Each number is 128 + 24 x the weight over its row's rms, rounded and kept within 0 to 255. Layers, rows and columns count from 0. Numbers have three digits each. The size before them is the row's rms in percent of the matrix's.

# up: layer 2 MLP up, 256x64, rms 0.445, rows 29-75, columns 0-63
# down: layer 2 MLP down (transposed), 256x64, rms 0.205, rows 29-74, columns 0-63
up29 106:154110144146094123111138103144124113119170114113176126161135150086129145084166090126096109115142101134125148108111175140135089116162125095110127128142154164146166096118140120151111108134089093
down29 108:131138139149093161096111105174127111070095119171185122157093090149120137133146080132130131147136122147134149081129167137116101153113140116152133137154133115105155077135114135145125127128136130
up30 102:167115159153131114105089115114122092121159139100180150135146138113133111105127142144079134119124127152105107121145080161166136161170104129179129111153075129123102109140111129101132156142140121
down30 077:147129070113148126134138110136139137172156118132099111169109085141119134140112146113156100124178110122113137129128149143112073157133106143159159088127155120133101092139074104139116124168140142
up31 093:103090095127188121121093119149096165161122098110135121145092123116156134130126113123143084124142140136123106130152181165175132101141092090159124157113114108137130130176163130118140126140134143
down31 100:106110132104100176116105161119135180130123097138137125093120151101158100118132150100125168137142151100124102112156131130115090128134114109094175132117123098118114157072154172143145153161134145
up32 100:149137113108127104120129093129134147101141118079139151174144112122096132146136074154135110077188106135085136123098116114144124154122105120169118139130125124103161136125179161110129114133165152
down32 109:091142130123139111144099175149126148185145155164081145090134133126156134136127166144103130139095100111142150127173149158110112074103168118092137119112131155105111117092116121118125126137104124
up33 097:101121135136126150135087137109144124116106178135124115172132116086136139120095122101136160128094103138141107134118131143058135092167136197129110120113140139122095130155113112116097159114163108
down33 087:073125150161103117147087163107121156109132128130114148156117165140122121108103097097110145129111112118160077123144136111137126124142181123122116091093124147107099148146178125158134171110161124
up34 099:102109160116151093088099137116104180123100088150148092095145123114160130102114113132151124141143135097131115115126140168126130142136085153153192126116077134145122098134150123143112112135127169
down34 111:109107123166161092061136126118170137103111159156142131153156089143095138132140092164143082161140112143135142147149131120121135093137068127127144145121120122109134097148122137120105107167153122
up35 091:132114131120116154174118135097127110138099118161099108147154155106095128094201128096114071132135140115104148105134158141137126129142110096084100148119087158134154122131161137133173125132135138
down35 083:126114097115135103125171154071136099120133130181163117156113140152173167127108136124099159076121139105098112151132117164125112131152116092122084131122094125152102138135125121132145097119165123
up36 101:092113130095113111127110136094147110152138107128133091089120111115140141091135109102148117160110097156157098134135164106119133149144144108088155166106148172157160115119092133165179144138120159
down36 098:130168100104120115120159153088104122137142159111125104101111123137163132163120133156144119135157104116153164136130157142092114154124148098105101144111179116131105145164073107116152111131070129
up37 096:140122128129176107112072120153127165177146062157097157098139120127135127097144085129094110150105117126157108123128136133105139152130128162113105126130095153094118121160151129130143174121107132
down37 086:150104130098150132104099164143120147154156114151116116125140095110098130173086087154065142114121139137146141159146178143106125115137133121125134103128108145105102121153181120107152093089136135
up38 064:093094170094135109110131101116108124139103140174135177143103158121153144142150114156077130190127184162133117121126143106120139147127097134153121126121107094117137101149109151148109135111102139
down38 063:126110111148141085109105119138119132113116162171122158152124105154127131109125130090141122074140126143118129150135093110089092135099152099118134173094118093137135171133157147105111196118146150
up39 085:146100130122143133113094157122111112165140085130105115075138141096080129139156125113124077105133146126120087155125155122173153102121158129102121111148117168167123129187119146155129152129116125
down39 078:113109143093159135134117144096124117171159071140129105149141112140130134169137113167146153098129119122098143171133156137121131107168144127122133059109109102136120151126170136079095132114127143
up40 099:110147117117126107114084110096116135086091138096165108124116123133132125164096174137130138154136156139126117149121140138084120132158125107158099107198086111164121137124157144135111129180118122
down40 096:159142147099113103140151050137144130109154080129161150123144174136110104126110116114113101162144109121142125100092123128137131128175114140126097140178171130130130135146157099099126119108107153
up41 101:130108138101082140128095133119151142119146148135099145080109126118069141163151119093124103109154118136116120113110146116169144109144141163088143169151119142114123078135120112132148114103174175
down41 107:160092083083099157093170116136145174160115090115144145146139125154141102105126103149123154104154118123105179132156119112122114161119102121151104127124097104079138102145143143146122156137126121
up42 111:121129129089099125151130167121139141122164102119135139135173096097111124106135161169142145142163112172141168144134134146109112089132095085142139154170120139137140125158097116087102125085111101
down42 103:167093126117131131129103112158106120117147133118154115196120096111125146117091093116131151162119133067158096131107144148109107120144132128100159164132168156135154133147105104125102121100161097
up43 104:138096140102127135116081149148091125140109073159079168128195137111157123139148112119122147124170114174118115132097123167141087140109142154146134133101146152123127119107153133140118137103106140
down43 096:131087066126148137090142135114091153135146099126126152129176092118140101087141115136165148117133132166150110130090151113112076155096150144121113141138145142151149143094139161114149122126093117
up44 095:132128119137141136079112112110160108107113136117110107112136133134167103125135162078135162152102123155132116123081123130086143093149109154096130149068163122161133150174116130153164144157142114
down44 088:111145180099131154148144115107149114109100130160141166095146159127111166111121105166111081141070127102115164106149133109122117110133154127166128107132143107111119108127123123146184135167133099
up45 099:155110148124106131126129163167104114149111118140111115157124118112138141145132169173132106128151099149131148147138148133126144096158141128160078107145110099138132122189092152125089087163090090
down45 100:101125157130114158149133128090151117139151112138195151097152143145122123113152114161152134122107150132098173113133105096124153103109149108140097126103160090113146081123152125149134117164076139
up46 122:159102119094092188093126102119150129142135115137085143128171170160141164126106166130135133160120130132134107120124163118122128119147103144116116125139119144141109082139152144092155120114149061
down46 105:052119130159168100134167166106130102132123170136122117144159127125156142114119133129131154147085131146107152110119153151112106154112151116129150128066131113123114155164083108129131127104124153
up47 086:098159146139132166160090130136103134145124117119167153135105111119079153130134155107121087118123102116186087124120129131133125136152101134084145139136125142141132080110095124150079149175116154
down47 092:105189117089125158115136079117146127129133122101155145140109121114151093127112159114142121106126145116114127137113137168087095152111139128087142148095186162141123129149167122125172081125127128
up48 076:131085135113146098153111140130105117148162106205133161112139117106157170127139139141140108082098125152135130085082131146103124155110150150144156170131111122131114154161094111115126116121104121
down48 068:130135122161164108142071123137091081154125152117161138121123120170126152152135123105120081120099108133098087124143114123155158146105112126097129136135120154170111110161093158165148117103123165
up49 100:112107098108128121138131135129080117152104145126121116120133105106086079144129148168191065140155093122139131119110152124161135112111117112160141156166134107107157170116160141144109149109120121
down49 094:118131130140124142130186133151147151170148122144114145132120153121137153187120114122120124120110080078107128117165152148119095096127168126151132086116091097129112161104156098137159109093113144
up50 087:102142085148133141154143118153124121135132120122121134112119158083074124162184131073127135115185103122109162145125107136175141135100104093114101136158125134153138137125163096140133119097120149
down50 080:098153154127177102145089134107107130119105126155117132059115122141136123100135122140176119144152111170109112125143158142149114121129123152139138108144121127133125135086174128129128176101098067
up51 110:124137135099163117157108112108142102139175153122146111127122116106144159122154106145104110089139079200137103113105110126171144106121141108089109138117161151153109141150131133147087126156091134
down51 102:124125152109130098088171107119132071087121142149141123139134116102125163140117133140144121162103110138084173128113120146081135096118156132170125092115132162118129149153138114111187109125164124
up52 112:131130172136114111123130096147106136127135146122112104115190141122102112199110094137115130122153136142155133149122138120140115109159122134179131090089144175120119099058144120136121116144109127
down52 117:148092108093113133129091110128120165134127144120091110122117103131131059107124148078125126140126104117105124106147119161121139151160133191152169127111105143126145124148133156146122189133156106
up53 100:114125108113141151171124131130137114129125138126152121118131077081111176105145186105143125160135144129133117145083154142109142156145113151080163158161075118160127105134097150119129112126126164
down53 083:181137117090149146144078103154091145124168160137146106114133092125125137130149133134134120121159129135143098128100130174161124105129096117085077167127136163100106131128144153164124091126128142
up54 104:113169130124139178124136143133097129108118123114133132102125094098116114135128155167169114120151094084140083134168187096147114086126106150179086145132140131122141112151138133134100116126143110
down54 090:110101140132131169124177155157116115116157094167138158140121152143122132128134112130119160051124114119086127094153087125158092138126132134165159084104138112134140131112126133167134102135103119
up55 105:126137136124119139096122099134083129077146182075113121110159119153160160119125130081121096142142132127090108163121149148162174111120116154139112165129140161160135106143119122164115127155119141
down55 107:109158182127114151132126098135143141141108146154129099103119106132134117109150085089117135109133184131068093104132097165123108130097124128129133162095140149144117123137143144193106149149126117
up56 106:171166175156141127148109116115110128123116112093141133112119170138125126156088152092146123163121097140160128147082123091122175178132138118103131101066144141131128138119141123150126114149106107
down56 107:138095118136137106120181144144173159113119118154100144126086118146136096124162119121109126095166088112131113183170098133121123120135134122132150148108087150110113103143120141160086160167137104
up57 100:149099113124112111117131157146152157086166094148113078116124166144070152142154125132111105118103121153128100138097140124116146128134155161163183154154174132127145132107149099102134134154115138
down57 107:130174142144139130132144125111102113161134161122124151083134090100089127077153151149086126106090115111144097102157114149140112089111130115145146150172169130160104169125145138109143108141127106
up58 091:103113121104158107120124164161106129158135132129101166123181088121134092106129125167159145144122129122145129118127144114142135127141123127181079148100113095094170109164081174129143136114127127
down58 086:107108148123150107147188126143129113109119130136160136171147142112122152143118143169169102112100140113152196138101115144110155127061136146122123151137125114109109121125123126114128094080092150
up59 104:148118114140127131127099124150130121141160091115115158133126141122155144127126150137116131152132165201144132128113139173069117117168124142124147080079099130096131102104109129085127160128087112
down59 091:137118107117130180142162093151104133095135092145142125136157106116120139149134114136117159131147096086187121126111109148115108115117117152141129112155156123130156172140167087124099086081155147
up60 094:143102071116130176121101123139163150121118148088130174120150135117123125107113117119123151093133128170126094146076107088160140097151124138143170138132164163130107136149133154101113117087124117
down60 093:123105111105165131108147137126114117120091134143140108125135164153130114176074147093134139159104127116116168139103162107129115085140101106131124143151109101156110147182102133102139191149137128
up61 107:136098113133102112118088109154110092154093126093120090117127124122149150144086145098103106185109125142150114099115156133154151189110140135134168124111157140127117178121166110158133132113120121
down61 098:159161120112124091133117162154122113100138146109094116096121150087113115111149104155163118127138154171109170115155064151157132141131139121110148161143137129118129093100113148114160080120162132
up62 101:108133107111089101154111113176110125154124121125112109135100151124164139118089148156146119176149125132156168149090166143110132087138138101134125112121097126181133109125144096156086137153092112
down62 104:166137128099137157095097092169115159105125115101155132163110167149132142143142078154152135121139148138144151098119122097171106119142119123094101092114148126092148107148128157096102136152090133
up63 067:124137119138159138101081126111108125145170125121150154137211158142162115093119132106091100122127147125172145101131098167096136134173129126142119117149105132139126085126123118177127130116115117
down63 069:158142110134182107166138104125112105111126133139131151129060116151132112117168121130083155127162120126123103120127104134110129134082099130096111135123135091114117171141137137116176167156171120
up64 103:140132153138118101177145120118098142157131152117134173110165175109093081171131135142113122118162131114103125117111153119135132131158127060116096138140137114091142137136146134125158088125077136
down64 119:141118124130149138147106153141099155124075122109113148103122090140157125100155105096122139149140100154107131139151100150174086123167150157126129140102103088123168115137097158161155156137145088
up65 113:119081140134102126111126121103092126134106164088120132111141139114136151096115127142157121181099165129092133103112135126130122167138109140178175123149151094131145172106095122070111132133127149
down65 111:131160153123169169152095140129138163100084142161133095133133120130134122087178133141160112102130110192104096130137137122123134109138091100145115132124120110093103124082118149112139136113145170
up66 096:147115155102139103137086125126135137119117083140122093086151153114106114156150157163135093126144077157144090144140113127151124146115116081113146160154146163116134188110117141159166127133119115
down66 100:124098164108122145140120131172134147141126070146101140102142157136101092130173104156127168121132126131142153088121115105128120120145142120144166120122128177101137172099093132105116161077148114
up67 103:145113111171148155132109140129123078133137153131126130165093147107083107113152100095128092150163153102147094114129103128142171121150080110093150167133132114143109115177130097128152149116115137
down67 115:178152105103085152086159116101126179106099093168121096117104113122093124138118152121164134134129128152138157128114139107115078122168147143137121114151148080114121114115146148166122131151144126
up68 102:166124128113121155122122110116100098125135151115152166063156132110131133126120139106154115153116137081166155120158122154155138137142066137153113072126146127122126139105154092087154135127150156
down68 087:098103125086170108134145124120136107123164166162098106176118087108137121154159144141120165167133152111133136156141147130128136092119084113104131128119139152115131121110141124140065156138078132
up69 114:149111151100101165085103165143133107121126134129116129134120099114165121059156126112113115123143119167128121112100111123140156120154105143114137132138130161139167089192085125135111126133174103
down69 138:171089140148096137109145111132106145094098080097141146143106141098051143142115128139139110147159133170138153115114123133117150149135160151143135173141130113110143106113120154141123103152139079
up70 113:089140120118141171139133132116133145115162076130134148162127080117140137116158134133132110130127104081131123115141131102149121082140081172133125142156135081148163121154164123100143139075150109
down70 123:163108133114122176163130175104144117125088131184102084154117110134136141129140130136145103155124119123159110145163118127096096141083140127141070109098108131136155155153114114143156120147096134
up71 094:108135129076179130105120127161139143159144137104090179110119141117112151126139125122116126146149154078146094155118108111123178154115101126084165106153144141127151091120126110163152115163126135
down71 088:116146124076129093116124116173150132149145134138093133087147103186118113151121133125134116074085099154087131130135111161137140162129133145166138157137119149124145136082154133116093128138157103
up72 100:141173118125111147109108153119120144084132148106186132119126108129124153098141116150171107163163106109130141111142142153098083165143092107136133120167127113165111123132158097079137122151149099
down72 093:096123180144158072075145139158145118071149122125136122134145140123111149142146135177155111131093157132076149106126134107127135121072116150157145099124102141117121139118122148101130135125144105
up73 112:155145097095127144093137164162145096137094140115136139111131102107152179103127126151167118095138146128120109120099133094158113135130113184154132157144162147094165140143099136115074133109132109
down73 103:157140149111108134130154127092133126123194122130138080161137131117096135140116132103120145138175117090125120112177137132160119161166130171119111098133112135114148117079137076142131122104168116
up74 102:144149134163108128120103163128126107105122190142123154175102134141165107091131160077114119134136097134107156109072130125105138127168126132167124139138134139153118119137117096168117151146129083
down74 096:156129125149127097106154175134128148147125121152150106154131156107096135142136138122119196126140122089149105129088099097127130157151112120160139077185107147125161117115092107099098123133110121
up75 102:151164153149105135095118108111135108110143148105153145149200147112118118144141066144109134106105089153134119114117142073116130152138162102127107099158133147090124121099159157141125154128126115